Part of a small language model's weights.
Architecture: RMSNorm before and after each block, rotary positions, untied embeddings, local attention windows.
Each number is 50 + 15 x the weight over its row's rms, rounded and kept within 0 to 99. Layers, rows and columns count from 0. The size before them is the row's rms in percent of the matrix's.

# layer 5 attention query, 128x128, rms 0.153, rows 0-108, columns 64-127
073:59 65 56 63 50 39 44 46 51 28 59 21 54 15 29 63 68 39 47 48 44 53 47 58 51 36 38 74 71 50 54 67 37 55 31 52 24 76 60 62 18 51 27 28 33 48 38 76 31 45 43 50 60 51 47 64 72 58 38 49 64 55 26 68
134:49 58 46 62 37 51 61 33 60 40 40 60 79 40 26 51 40 50 49 22 68 63 58 65 41 29 48 52 71 38 38 54 51 74 58 63 38 61 55 55 49 37 81 42 50 45 38 58 22 36 50 45 19 10 64 58 62 56 35 40 33 43 26 67
118:65 60 39 62 37 50 65 38 54 47 33 55 46 14 13 65 37 52 50 38 71 82 19 58 54 35 39 53 60 13 45 60 54 75 56 65 38 50 53 54 43 45 48 48 41 63 42 43 29 37 49 44 29 32 70 59 50 65 35 47 41 59 34 75
068:59 48 43 46 68 47 33 55 51 47 60 62 64 92 61 49 38 34 61 45 24 39 78 38 42 53 69 40 40 66 34 22 48 41 61 78 53 57 61 57 45 59 71 38 37 46 36 40 63 61 61 68 55 55 27 53 49 39 82 56 48 58 56 57
065:77 42 80 52 65 29 28 55 58 41 49 44 40 36 62 44 77 27 62 59 44 55 55 43 59 22 51 64 62 63 51 49 40 37 53 45 52 87 36 49 13 17 26 59 42 52 65 51 46 52 29 61 80 79 32 60 42 54 62 55 68 51 45 56
106:37 51 72 37 73 49 41 61 31 62 54 50 31 84 77 43 66 41 58 77 25 25 71 52 49 68 58 47 21 69 55 44 45 34 33 50 59 44 44 39 59 40 58 44 53 54 76 38 62 46 48 54 59 84 46 26 41 39 63 45 63 41 66 33
084:75 39 41 44 35 58 63 27 62 46 51 47 46 16 31 54 27 57 51 44 70 68 36 47 53 35 45 43 71 30 65 50 61 52 64 61 56 85 49 66 28 78 37 62 33 56 31 72 54 63 58 67 64 24 37 71 75 54 49 61 53 62 29 79
084:74 56 51 63 43 49 56 55 49 46 53 48 54 12 22 49 53 56 53 35 63 67 30 71 50 36 44 77 67 35 51 81 49 51 46 33 41 67 53 56 48 36 52 48 48 78 58 44 22 30 45 40 41 49 66 52 66 72 47 46 50 63 27 65
092:49 62 25 52 34 43 56 32 48 31 52 62 68 24 29 58 23 53 43 31 54 74 36 58 34 47 47 53 70 43 57 40 51 75 65 60 31 70 50 51 34 68 43 42 44 58 43 57 35 64 45 47 39 35 51 68 54 51 46 50 47 74 37 64
084:26 38 22 44 71 55 34 42 27 55 50 51 45 76 33 66 48 58 43 58 46 39 67 35 36 56 56 46 37 59 42 27 49 44 62 75 33 35 60 49 75 78 71 33 35 32 73 62 74 54 75 67 47 43 33 37 34 38 65 49 42 46 50 11
094:35 56 23 58 54 67 40 34 48 45 59 54 60 61 26 42 40 52 64 28 50 73 31 34 39 55 45 40 55 37 40 52 45 57 79 96 56 48 59 61 62 80 63 38 37 44 46 70 58 41 72 60 21 23 40 51 62 52 30 62 43 63 62 53
093:82 67 45 54 26 42 71 36 51 33 60 55 55 32 10 55 36 62 49 37 64 65 37 62 44 25 27 59 78 27 57 62 58 59 50 56 45 59 47 54 45 62 59 40 42 63 48 45 41 45 49 55 54 28 30 48 50 56 51 55 55 73 25 68
109:35 48 43 33 78 71 39 62 34 58 47 25 06 51 52 69 45 60 59 32 49 36 80 53 50 52 64 40 32 59 45 33 33 58 40 45 63 21 42 51 70 50 64 70 69 41 67 44 65 59 74 65 45 55 33 56 39 40 29 33 33 20 38 47
083:74 44 34 60 45 29 76 40 63 29 58 59 28 43 40 48 54 67 32 46 47 67 51 78 65 40 27 77 57 47 54 36 40 51 37 53 43 62 30 42 32 24 57 55 23 29 53 50 40 44 34 44 38 69 65 72 58 53 59 50 39 49 27 57
100:57 52 50 41 37 37 44 49 52 32 42 38 70 52 52 86 45 58 50 39 71 71 51 26 53 71 45 46 64 41 65 16 42 45 40 68 23 09 40 59 57 54 38 78 45 34 09 53 50 67 52 22 48 47 00 38 47 49 51 45 67 50 47 38
102:41 72 74 61 26 46 74 47 50 38 73 48 59 71 61 50 54 44 53 24 38 41 35 46 47 46 75 62 65 54 15 27 47 22 50 51 71 66 55 41 23 51 32 78 43 37 53 45 47 52 59 51 39 71 77 57 53 54 81 51 67 72 62 64
094:33 62 46 82 85 59 34 37 28 36 65 65 45 29 66 44 35 42 50 54 67 29 68 49 40 51 41 33 49 44 57 47 47 81 82 58 54 71 62 47 67 52 38 34 59 46 85 48 55 66 41 32 62 65 47 56 68 59 32 60 42 57 51 61
078:46 33 32 44 41 42 49 45 28 52 61 28 42 52 49 62 70 35 41 26 55 52 44 48 68 56 68 63 36 60 52 41 62 30 39 63 72 65 49 63 57 49 65 32 56 29 38 68 42 42 47 47 29 30 68 66 68 57 37 48 68 60 44 52
105:60 19 79 46 60 28 49 50 53 60 45 78 02 68 40 42 34 58 42 75 68 41 69 47 58 45 44 75 51 34 69 50 56 53 55 32 49 60 49 20 58 49 58 56 48 72 34 54 38 39 19 44 60 55 54 43 38 58 72 48 70 28 57 23
096:44 41 71 46 58 41 62 37 36 27 84 48 43 69 11 45 64 63 61 31 35 46 66 48 44 50 86 44 58 43 52 43 40 46 49 91 73 87 42 30 64 52 43 42 34 58 88 52 49 63 51 63 36 44 31 36 36 24 65 67 56 48 39 59
089:54 31 36 63 57 57 35 58 29 54 54 28 41 49 27 22 44 43 63 72 50 46 31 25 36 55 34 74 20 32 57 43 57 63 71 47 41 67 56 56 65 74 60 54 47 38 48 79 51 45 52 49 40 20 65 70 57 54 63 58 53 52 69 46
095:50 63 63 44 66 51 46 36 51 54 35 59 93 49 72 24 52 44 55 38 67 33 63 33 38 47 65 23 34 42 59 69 54 67 47 70 43 57 44 51 89 83 44 47 66 45 62 44 28 51 32 56 42 39 49 35 47 61 54 57 28 41 70 59
092:36 53 28 59 35 55 42 47 41 49 59 41 73 74 33 61 88 55 56 46 46 65 23 66 67 30 47 56 42 54 41 61 37 52 66 58 41 70 63 67 76 46 52 60 70 35 36 69 50 52 52 42 60 35 31 45 54 60 22 52 54 55 52 53
112:61 43 28 24 48 51 34 63 56 40 57 39 42 63 64 51 55 46 59 64 39 55 18 48 45 71 52 44 59 48 74 60 77 53 66 60 45 46 48 58 49 61 22 27 33 65 45 61 53 33 72 46 38 55 52 55 70 40 30 52 41 42 61 54
092:49 56 49 46 52 67 67 55 48 51 43 10 59 42 37 52 73 58 60 35 68 66 39 65 66 67 36 39 56 39 71 73 34 66 54 62 45 40 36 52 58 54 35 30 27 37 43 65 43 56 17 39 45 55 25 33 55 57 40 48 65 51 49 47
090:43 64 36 53 60 37 39 43 61 62 37 69 41 24 53 45 35 44 54 66 66 55 62 15 69 51 62 43 49 53 37 44 47 41 57 42 46 42 58 72 55 43 67 33 41 54 44 57 58 42 45 36 45 75 34 68 43 82 41 54 15 51 70 52
089:60 44 49 60 82 76 45 57 36 35 42 74 62 79 78 25 80 51 56 56 60 37 36 41 40 26 29 53 52 46 44 63 44 56 56 65 69 47 60 46 71 43 57 55 82 14 43 35 56 38 60 62 51 45 46 58 74 53 39 49 25 25 50 53
100:42 59 45 59 13 35 45 51 55 35 49 43 50 48 93 41 38 46 46 55 40 41 97 55 57 69 61 25 47 43 42 21 72 71 22 53 35 50 26 52 40 41 47 54 41 57 62 41 47 42 68 47 54 57 55 60 65 35 66 37 36 46 58 49
090:50 61 55 51 81 34 42 35 31 19 39 65 52 69 66 37 51 44 36 41 39 26 78 49 61 46 62 66 48 67 72 46 27 80 60 40 42 52 42 32 46 43 34 33 73 30 83 43 69 54 35 47 45 70 45 65 33 59 76 63 52 35 41 47
085:45 53 80 64 57 48 34 61 65 77 33 33 29 33 58 39 56 32 50 86 60 54 44 43 59 47 91 48 43 17 56 44 46 60 53 39 57 25 63 58 53 40 38 40 65 80 30 53 61 42 48 63 33 31 48 49 42 37 38 49 55 24 54 77
093:35 63 57 62 21 75 44 56 29 50 59 25 64 70 73 27 53 42 60 56 61 61 43 60 66 61 72 42 37 36 57 69 30 63 34 52 54 53 37 57 51 17 42 67 61 21 68 28 59 51 44 20 31 61 70 43 67 51 66 46 51 53 49 70
088:62 50 60 54 39 31 36 56 67 41 59 77 32 34 99 47 57 55 51 52 39 37 59 55 62 47 54 53 35 43 33 32 57 39 62 45 58 99 56 41 77 46 77 53 64 48 82 50 26 51 37 65 35 56 67 78 42 74 27 56 31 55 74 57
057:51 49 70 48 51 26 49 41 38 56 54 46 81 47 43 52 56 37 57 34 66 55 71 80 36 30 54 64 55 42 45 69 43 44 37 43 55 53 42 65 57 45 58 30 60 43 41 31 46 31 44 20 67 52 52 26 43 45 69 57 82 25 34 49
053:37 70 52 38 75 59 60 68 73 45 35 51 47 42 32 62 36 34 35 37 34 64 58 40 49 35 24 48 44 60 77 37 45 48 46 70 50 56 63 24 66 69 53 51 68 69 44 37 80 85 59 56 42 27 40 41 54 40 75 53 36 63 60 43
061:31 38 45 51 52 36 58 23 37 44 30 53 95 58 63 44 55 43 43 65 69 28 74 67 52 22 52 60 43 32 54 61 25 67 36 32 34 50 43 63 57 40 79 41 41 27 50 39 44 37 41 41 62 43 54 45 76 41 55 63 68 57 56 41
073:56 51 76 37 48 73 52 82 44 43 48 51 32 68 55 58 66 45 61 57 45 36 49 47 38 45 47 41 58 65 45 19 27 40 58 57 36 37 62 17 27 63 41 47 32 41 54 33 65 69 65 79 30 31 25 56 53 48 57 28 31 61 64 28
080:50 62 47 31 70 47 29 65 34 49 43 55 70 55 73 27 56 54 54 49 47 48 81 62 34 51 26 38 39 47 47 50 36 60 57 37 32 39 34 39 46 33 74 42 59 66 71 55 68 11 49 39 46 72 60 48 75 48 43 51 42 51 67 32
090:44 76 44 28 57 69 53 74 58 62 32 64 14 54 40 30 72 44 53 72 40 32 31 41 34 53 37 35 53 63 43 27 27 26 53 63 48 31 68 22 40 47 44 57 48 37 56 51 59 63 68 80 49 51 39 39 33 60 38 42 54 52 87 35
099:78 38 72 67 18 52 68 37 47 33 60 73 76 38 41 55 33 58 44 60 58 48 62 33 44 53 84 56 72 13 56 76 58 62 37 38 53 77 52 46 67 72 36 49 28 38 46 57 21 59 55 48 68 44 52 47 57 54 83 50 56 47 22 52
106:36 58 39 31 40 46 26 40 46 60 46 38 80 33 48 39 44 54 52 49 57 63 60 62 74 30 38 46 72 68 59 55 63 53 28 43 49 51 37 46 28 39 82 26 58 69 46 70 51 27 35 32 49 45 55 44 67 46 35 57 34 41 22 58
076:61 37 38 39 52 39 38 24 56 45 75 21 61 43 45 67 49 50 61 35 46 68 49 45 59 38 72 65 32 40 44 70 61 78 64 51 38 76 66 53 59 73 58 60 84 64 42 61 58 60 59 48 33 46 73 40 42 46 59 59 62 53 30 86
102:40 45 18 41 84 56 49 61 37 56 64 45 40 61 56 49 49 37 64 63 34 42 57 51 52 77 72 60 06 61 45 47 54 65 61 84 58 38 60 82 52 77 44 71 54 57 66 27 60 39 49 40 57 70 46 48 30 40 52 40 61 54 65 62
083:52 67 28 49 27 36 28 59 70 76 45 44 28 47 42 57 34 28 54 34 35 51 21 59 63 42 47 45 35 69 56 35 48 36 51 66 59 65 35 55 40 41 31 24 50 37 38 43 25 86 59 75 38 41 52 55 40 36 30 64 68 59 85 43
127:75 55 76 65 49 48 39 62 66 27 53 46 61 48 59 55 37 63 37 52 61 63 62 57 61 26 29 36 90 43 60 50 46 32 36 17 42 67 45 29 45 19 36 37 47 49 41 51 36 55 41 59 49 31 74 34 59 70 48 67 33 61 39 45
122:32 42 30 67 57 70 45 35 35 55 40 29 44 21 50 55 46 23 47 61 21 53 69 53 46 63 66 51 27 63 31 73 67 64 39 74 57 50 59 74 69 70 40 51 50 62 42 55 47 60 52 71 63 76 37 47 36 30 51 52 56 49 57 54
104:52 44 55 69 24 43 44 70 79 42 53 39 24 59 37 32 67 51 41 44 58 77 19 48 53 34 32 52 58 58 34 51 60 25 54 34 55 19 25 36 12 47 49 78 24 50 45 57 33 34 46 66 57 27 54 46 39 55 51 52 49 68 23 39
114:50 56 47 40 35 44 40 51 29 58 57 29 47 76 56 68 43 50 50 39 53 52 68 02 42 62 84 54 42 24 35 31 61 42 40 62 85 51 58 56 66 58 32 56 55 40 19 62 50 43 80 43 50 73 43 60 24 33 62 27 64 43 52 37
118:73 55 69 41 43 58 71 51 43 52 57 51 49 64 76 38 63 77 49 55 59 25 43 33 41 70 89 58 45 25 27 33 57 48 45 33 59 63 58 51 38 40 28 75 38 21 50 42 42 55 53 62 67 65 47 38 24 41 60 56 62 47 55 54
118:53 67 35 74 66 58 29 43 34 55 66 31 88 11 61 56 60 31 54 60 51 47 64 49 61 56 40 36 41 47 55 58 69 65 40 57 51 57 68 52 42 58 46 41 52 57 67 49 39 41 38 25 72 80 81 50 49 64 60 53 50 38 28 46
097:40 59 33 25 55 56 51 66 71 71 41 53 56 62 62 48 64 56 67 31 62 66 00 32 46 44 61 49 57 70 39 31 49 18 26 69 56 66 46 57 18 42 34 76 33 50 43 50 19 50 41 77 25 21 54 63 56 49 58 31 69 30 60 56
111:53 18 48 44 38 53 65 20 49 47 73 54 28 18 24 54 43 40 43 46 60 44 75 42 49 56 64 57 33 57 58 50 45 62 41 70 57 40 47 73 64 72 29 80 57 46 47 78 28 58 47 52 41 54 43 39 44 34 76 36 98 60 32 38
099:62 70 78 57 68 42 26 52 46 62 31 67 49 66 54 36 38 61 60 33 52 58 29 64 40 67 26 39 63 53 77 42 34 16 57 60 45 49 62 11 38 70 54 38 51 53 61 54 72 42 48 60 39 60 62 71 20 66 51 76 15 28 82 67
088:52 06 41 27 82 47 54 72 70 69 45 22 39 33 48 61 80 48 56 48 62 68 41 52 65 36 47 32 61 34 61 69 55 45 59 61 53 39 31 58 79 74 62 39 26 57 38 49 66 61 31 34 70 17 54 62 55 50 53 43 42 59 36 44
087:56 52 48 60 32 37 41 52 51 53 40 68 52 27 33 48 45 46 59 76 50 24 60 78 41 53 64 58 73 60 57 53 50 64 59 28 47 26 36 70 40 38 48 46 59 33 61 50 54 59 63 67 39 57 36 47 22 43 79 60 26 54 38 40
106:58 40 54 28 39 60 63 71 52 56 43 38 50 63 50 76 40 55 67 44 51 63 60 22 35 52 71 54 48 40 31 38 54 48 53 54 45 39 34 63 62 41 46 71 52 27 46 60 21 61 81 39 73 43 80 43 55 29 60 35 74 50 72 60
106:57 42 45 58 72 43 62 42 58 40 45 35 40 76 18 56 66 38 71 55 30 32 40 55 53 55 87 51 50 69 56 61 83 55 51 66 57 28 56 74 38 83 27 48 39 48 34 40 59 39 70 46 52 71 50 34 43 38 45 35 65 74 40 68
092:41 44 58 44 31 60 27 45 44 63 65 10 58 51 17 54 48 64 64 47 49 56 39 46 30 47 80 18 47 77 51 41 47 28 39 68 88 47 65 41 64 34 41 42 63 62 37 63 59 43 50 46 42 34 51 43 21 53 37 31 48 18 57 55
101:45 49 49 40 64 43 47 51 45 73 80 57 41 42 57 56 48 41 46 66 63 50 49 18 70 47 56 42 62 40 60 43 43 62 59 66 41 57 30 50 57 30 36 50 27 49 40 65 40 85 16 54 59 63 31 29 37 72 43 73 48 22 28 36
095:66 69 43 18 51 45 38 50 33 69 27 38 51 57 60 60 64 60 42 42 67 54 54 73 47 32 41 63 51 59 48 60 50 50 57 52 48 10 78 41 72 48 64 80 46 65 43 43 40 58 78 53 63 16 46 59 56 36 47 32 75 73 65 50
110:53 51 74 59 50 44 34 69 54 49 71 60 67 63 67 60 43 48 40 37 48 51 73 63 45 34 25 24 55 49 37 62 69 57 27 49 19 27 55 20 14 21 50 32 49 47 64 37 59 54 42 39 86 60 33 46 53 40 46 61 33 69 43 49
107:41 45 63 52 77 54 49 56 45 44 23 48 45 77 37 35 39 48 44 59 42 74 26 47 42 38 38 25 65 63 55 34 52 40 49 65 68 30 33 30 43 67 22 46 49 67 52 32 51 31 29 57 31 52 49 36 56 57 44 85 57 55 52 38
091:58 44 47 41 42 60 45 40 56 58 44 39 29 51 55 37 53 56 60 49 54 42 52 54 71 61 64 47 38 58 39 71 51 47 79 18 28 50 83 65 62 53 39 46 82 50 42 56 12 49 64 48 34 37 38 77 27 37 57 38 77 41 39 68
101:63 58 32 43 60 49 36 45 41 60 56 66 52 66 43 35 72 60 65 59 36 62 27 57 65 46 55 28 31 48 43 33 37 38 47 33 38 25 35 40 36 31 45 65 40 40 41 61 73 43 28 60 45 49 56 48 84 66 69 52 61 66 55 37
101:33 58 12 30 69 58 49 43 38 49 61 86 56 57 41 51 33 45 48 58 41 41 53 33 40 35 61 66 35 55 52 38 34 45 74 66 57 91 52 27 89 69 44 42 66 65 51 38 95 52 74 50 42 46 58 39 42 42 54 71 39 44 73 40
067:51 58 56 40 65 42 47 38 60 58 77 35 61 49 50 41 43 43 33 53 45 49 48 37 83 26 43 54 73 51 81 54 62 43 60 34 31 93 67 45 41 61 43 38 53 31 34 57 27 53 63 41 58 48 47 47 25 43 57 64 61 61 33 46
063:46 64 64 53 48 43 63 51 51 51 42 83 68 68 22 42 22 79 28 41 66 59 50 47 33 38 54 18 65 30 40 37 39 70 83 50 26 24 53 24 72 38 65 48 31 43 57 47 65 39 63 38 27 41 57 48 39 52 32 58 44 60 39 41
078:55 51 51 55 50 37 67 60 57 43 64 63 59 50 32 35 26 83 33 76 87 50 54 54 70 23 49 47 73 27 46 45 52 28 66 60 41 38 62 25 37 53 50 51 06 40 55 56 44 68 59 50 41 34 46 58 45 47 33 54 29 85 27 35
071:32 31 36 66 71 46 46 43 47 55 51 95 40 50 65 40 73 70 46 55 65 39 72 44 16 52 57 39 35 68 26 41 33 49 40 66 42 62 85 34 73 53 55 44 41 22 48 64 65 30 67 60 36 54 51 35 75 43 78 56 69 21 81 23
071:44 71 72 26 73 47 55 58 59 57 41 57 45 42 63 16 42 57 45 43 66 51 35 71 43 39 62 49 50 61 53 54 64 15 68 15 24 56 76 54 35 29 39 38 72 45 40 52 29 38 39 52 27 50 49 51 65 50 44 42 29 39 62 34
084:40 50 52 51 58 36 59 57 41 55 13 59 27 51 62 56 78 40 59 74 22 45 71 40 20 46 27 50 26 68 40 57 30 35 30 52 49 55 58 58 43 38 48 33 59 54 46 69 41 44 33 46 48 61 52 30 56 50 47 52 66 35 73 39
070:76 62 71 62 41 47 47 41 38 42 67 46 61 67 43 60 36 47 28 45 59 41 26 46 59 25 62 52 73 18 42 73 58 56 49 46 67 67 31 49 47 54 59 64 26 60 64 66 43 55 84 42 47 59 52 65 41 50 45 69 49 61 38 67
065:61 64 70 58 69 50 58 63 58 73 69 67 55 43 34 34 42 72 53 23 63 39 01 51 42 37 43 38 60 21 66 71 69 40 70 17 54 51 61 54 56 28 39 41 59 56 55 30 48 31 51 53 47 55 69 48 39 55 43 52 38 36 41 39
074:67 30 18 21 47 47 53 51 53 50 70 66 65 43 45 37 26 59 38 36 70 55 40 48 40 39 40 41 83 50 32 37 43 79 70 65 48 54 46 34 44 50 55 52 59 59 48 45 74 53 55 48 39 38 70 73 35 42 58 64 39 58 33 46
079:19 25 38 39 39 54 54 51 26 32 45 62 65 60 34 53 36 46 49 61 46 39 84 35 43 63 67 58 25 62 45 43 39 40 43 98 37 37 59 48 73 76 57 55 52 81 57 50 48 47 38 50 75 29 43 42 48 44 59 20 66 51 54 23
070:48 46 17 66 07 39 45 52 64 39 58 40 26 36 48 68 38 50 60 46 79 67 45 28 55 38 64 37 39 25 50 26 57 51 50 69 72 41 38 44 54 71 57 43 21 62 50 64 29 61 56 54 73 54 28 76 52 36 31 46 55 52 37 53
074:67 47 55 50 44 54 38 42 67 36 59 41 37 58 32 34 14 51 34 66 67 37 46 52 60 32 60 47 63 43 47 44 46 52 52 27 60 62 82 51 52 68 40 63 42 86 46 32 68 60 71 65 50 55 48 40 25 45 60 56 39 49 36 60
104:40 34 54 60 58 68 54 57 30 56 40 53 12 29 65 51 62 43 77 49 28 26 63 62 50 67 66 27 59 50 44 48 57 80 46 54 53 23 38 53 53 36 56 51 70 60 48 43 38 43 69 49 44 69 55 44 82 33 60 43 49 26 42 69
094:44 51 19 42 58 33 54 35 43 50 54 72 21 68 55 32 30 51 45 57 34 49 41 89 62 58 38 66 54 51 53 39 31 42 79 44 61 52 35 57 50 45 56 65 30 60 31 49 76 36 27 39 57 60 69 58 63 58 79 45 44 58 45 40
133:40 64 58 36 56 59 69 57 46 67 51 52 47 53 64 43 50 61 48 63 49 41 55 42 44 75 55 50 46 56 50 39 56 20 28 69 42 29 40 85 33 43 48 67 43 49 67 34 45 43 60 52 55 64 26 45 58 34 59 30 78 38 43 34
136:65 43 46 47 46 51 61 40 50 47 31 60 49 69 43 42 52 39 41 38 37 33 75 67 64 43 86 63 52 53 29 40 31 51 27 37 41 61 61 37 48 44 37 69 49 13 47 53 43 60 76 56 71 82 78 51 44 34 76 65 65 63 53 58
141:60 40 38 52 78 56 34 66 57 46 45 51 58 23 52 58 64 38 53 46 56 38 55 93 37 39 36 34 52 52 71 47 49 46 65 51 48 60 31 55 61 50 64 18 38 53 64 53 76 54 20 52 50 43 70 73 56 63 62 59 20 48 34 37
112:67 69 40 55 47 59 34 46 41 69 62 43 85 34 48 41 64 47 43 37 49 53 12 62 35 57 70 42 45 47 44 71 69 58 29 31 53 53 50 61 67 48 33 63 26 53 37 65 59 62 70 49 16 41 67 52 62 55 51 61 56 68 54 51
122:59 58 66 49 55 37 31 28 48 48 61 43 20 03 53 54 26 56 45 74 59 57 86 38 44 58 40 50 48 35 46 29 57 57 52 51 28 62 38 38 36 39 70 59 61 66 27 57 40 45 28 53 52 30 62 42 31 37 54 46 62 49 47 35
122:33 53 47 70 61 50 47 47 48 58 77 56 42 55 44 58 30 50 47 23 45 41 59 53 31 53 80 19 77 45 48 34 61 33 64 63 56 75 34 41 50 63 33 12 32 94 60 51 29 59 28 69 44 50 22 28 44 52 54 48 51 37 48 53
127:42 34 36 41 65 53 75 52 43 81 51 58 27 68 51 62 46 39 63 77 62 43 21 40 38 75 44 58 23 36 30 42 28 31 80 45 38 69 61 64 61 58 50 38 49 31 31 73 68 41 35 21 51 39 60 55 57 37 50 60 63 53 63 67
123:39 48 80 37 51 53 56 41 42 57 72 76 79 34 59 59 64 56 29 21 50 27 65 22 74 41 54 47 55 68 52 30 58 61 54 64 59 43 77 24 73 39 39 44 68 59 64 58 12 51 27 58 58 46 41 50 48 57 51 54 50 29 48 59
125:46 50 41 49 52 63 48 52 41 33 27 39 52 34 51 56 60 61 54 35 42 62 59 59 25 28 52 64 45 52 37 70 29 53 45 31 66 62 39 57 67 64 48 64 80 64 51 41 34 28 70 57 41 28 51 67 42 65 28 39 32 67 56 44
116:57 42 30 40 58 69 43 37 53 48 61 39 43 47 51 53 65 42 45 20 57 64 06 68 72 71 40 54 62 48 65 67 65 46 58 88 37 69 29 48 33 57 56 47 61 69 65 40 43 42 67 58 55 54 43 20 38 37 53 41 58 56 81 51
126:45 62 76 55 34 47 66 54 54 45 15 25 62 29 35 48 42 47 52 29 58 51 64 48 41 56 44 40 52 31 30 33 35 76 68 60 27 62 35 49 44 47 51 42 47 39 68 99 42 66 44 60 53 24 35 73 42 55 42 48 67 39 64 75
116:38 52 55 65 63 64 44 49 39 67 56 50 67 52 42 30 46 49 65 70 38 19 50 04 65 59 53 25 67 52 47 49 30 43 61 52 35 54 45 71 59 35 46 54 75 42 36 65 35 77 57 28 51 55 34 24 61 66 47 48 71 44 31 42
125:45 71 43 58 32 69 33 40 47 32 81 65 80 50 64 64 62 50 38 70 36 45 31 58 46 41 29 54 47 58 44 66 24 62 44 27 79 75 76 55 49 65 64 64 58 46 49 48 54 52 63 42 59 46 29 50 75 67 43 72 41 70 38 46
114:51 68 32 46 49 33 55 55 48 50 77 46 50 51 61 41 51 34 51 69 55 46 58 20 69 57 83 36 46 55 33 56 63 57 48 50 52 41 36 54 46 09 46 47 44 49 67 77 53 52 61 19 81 38 41 66 63 33 57 32 61 10 52 59
100:49 81 74 63 50 62 30 51 51 61 68 52 66 57 67 84 51 53 40 36 68 49 59 50 70 59 71 46 73 57 85 37 75 43 50 69 56 67 54 49 59 56 24 66 41 82 92 37 73 52 61 53 45 54 20 61 38 52 43 44 32 43 40 38
133:60 50 63 43 27 51 58 62 56 51 42 29 33 35 62 49 48 53 49 62 57 69 62 57 74 44 73 46 54 26 65 36 50 32 54 41 60 67 29 51 67 33 28 43 47 51 69 48 62 44 52 43 53 60 34 60 35 51 49 42 36 47 34 46
116:58 64 61 55 56 40 34 55 38 50 61 34 34 48 47 46 53 45 57 42 49 57 11 55 43 47 58 55 48 51 36 52 53 52 18 39 48 48 37 51 40 31 15 64 70 49 72 62 35 43 22 31 58 50 32 47 45 40 60 38 90 57 57 53
114:65 45 76 59 51 48 40 37 63 61 54 58 33 61 62 55 49 35 67 75 37 37 47 71 59 63 54 45 52 32 64 54 33 55 75 39 75 56 37 70 49 79 48 57 76 54 50 47 72 42 45 91 29 44 56 47 29 63 47 67 51 76 46 49
055:28 36 19 39 43 53 44 66 44 42 41 52 42 50 28 38 48 43 57 57 45 57 62 73 56 30 53 55 35 62 55 46 57 62 66 33 36 38 41 54 48 65 64 31 34 52 61 53 73 00 49 45 37 75 87 51 55 60 59 61 53 39 49 65
062:41 41 61 55 63 66 45 53 49 48 58 44 48 60 57 04 58 42 55 51 77 51 61 42 61 39 59 28 65 61 63 75 39 53 50 46 63 37 48 33 78 29 55 36 42 54 74 29 60 46 46 27 55 45 65 33 49 50 30 47 27 38 46 52
069:29 30 60 46 57 49 34 58 51 52 41 64 33 60 45 13 72 57 42 69 68 37 30 55 58 57 38 31 61 53 39 49 31 56 49 46 58 27 61 48 40 41 51 19 26 53 70 48 75 23 43 29 49 61 84 50 66 76 37 70 31 64 55 48
054:53 76 63 64 55 48 60 42 49 39 46 50 47 67 87 61 73 57 56 26 53 54 57 19 33 65 65 51 51 31 44 41 40 50 54 39 57 52 55 31 58 26 47 84 60 39 84 44 39 47 59 70 46 60 37 45 29 23 24 35 62 45 58 64
051:47 59 47 33 65 39 30 45 42 36 41 57 48 42 59 56 67 58 49 21 79 54 38 50 31 34 00 36 40 49 43 50 26 36 60 57 35 59 41 29 52 51 34 60 55 39 60 33 63 41 50 30 28 69 66 35 21 49 43 66 26 62 64 57
070:59 33 55 70 19 54 53 47 40 43 38 24 46 52 65 66 62 36 63 37 48 56 85 32 63 67 72 48 52 20 40 55 52 53 49 59 29 74 32 55 67 65 61 76 73 33 55 61 30 58 66 65 65 80 28 56 36 43 60 42 71 38 47 47
078:35 31 49 30 62 61 54 45 56 50 77 39 67 73 35 56 35 59 47 57 64 52 64 84 37 52 46 62 62 75 46 69 75 55 67 24 47 45 49 62 50 68 58 38 41 48 32 64 66 59 29 47 63 35 58 43 63 50 55 53 17 44 41 49
086:55 43 33 64 46 32 37 58 55 45 45 68 64 39 47 22 53 63 39 41 70 33 56 63 48 35 34 36 58 60 62 69 34 43 67 56 54 47 58 51 62 63 52 25 56 58 58 58 78 45 31 40 46 27 77 58 49 51 46 58 32 19 31 38
093:24 42 31 43 15 67 40 43 39 50 53 36 77 76 16 51 38 48 62 68 46 30 52 76 52 43 65 39 39 59 54 44 44 41 59 40 43 56 59 59 53 46 63 48 61 66 50 59 68 57 44 49 54 42 56 35 77 59 45 48 15 45 31 45
123:31 50 19 40 39 73 35 34 42 60 44 66 30 67 64 46 40 41 57 54 51 51 28 41 34 75 29 41 44 68 31 43 50 63 46 53 50 43 47 52 65 32 67 58 57 46 65 28 44 29 44 37 47 60 36 21 34 47 51 35 93 81 84 35
075:44 44 31 71 61 52 34 31 53 46 37 49 39 55 30 49 64 27 64 49 29 43 34 55 66 60 50 23 43 58 39 54 39 65 64 61 71 46 26 61 52 46 55 57 52 51 45 18 44 19 78 72 43 54 49 61 50 46 30 52 85 76 62 45
089:61 61 31 61 38 42 65 63 63 38 72 82 35 46 48 42 33 52 43 38 50 27 49 67 66 46 37 51 76 52 49 68 60 54 31 34 26 51 61 62 25 34 34 47 51 51 68 39 45 31 30 29 45 48 54 62 80 70 57 79 27 40 20 64
111:52 45 53 82 49 57 45 54 48 44 47 46 23 57 59 84 63 52 41 26 52 50 51 45 56 68 65 84 46 52 29 35 55 49 32 67 67 56 59 54 39 00 40 68 44 66 58 31 40 44 68 82 39 39 27 76 32 32 36 36 55 40 75 35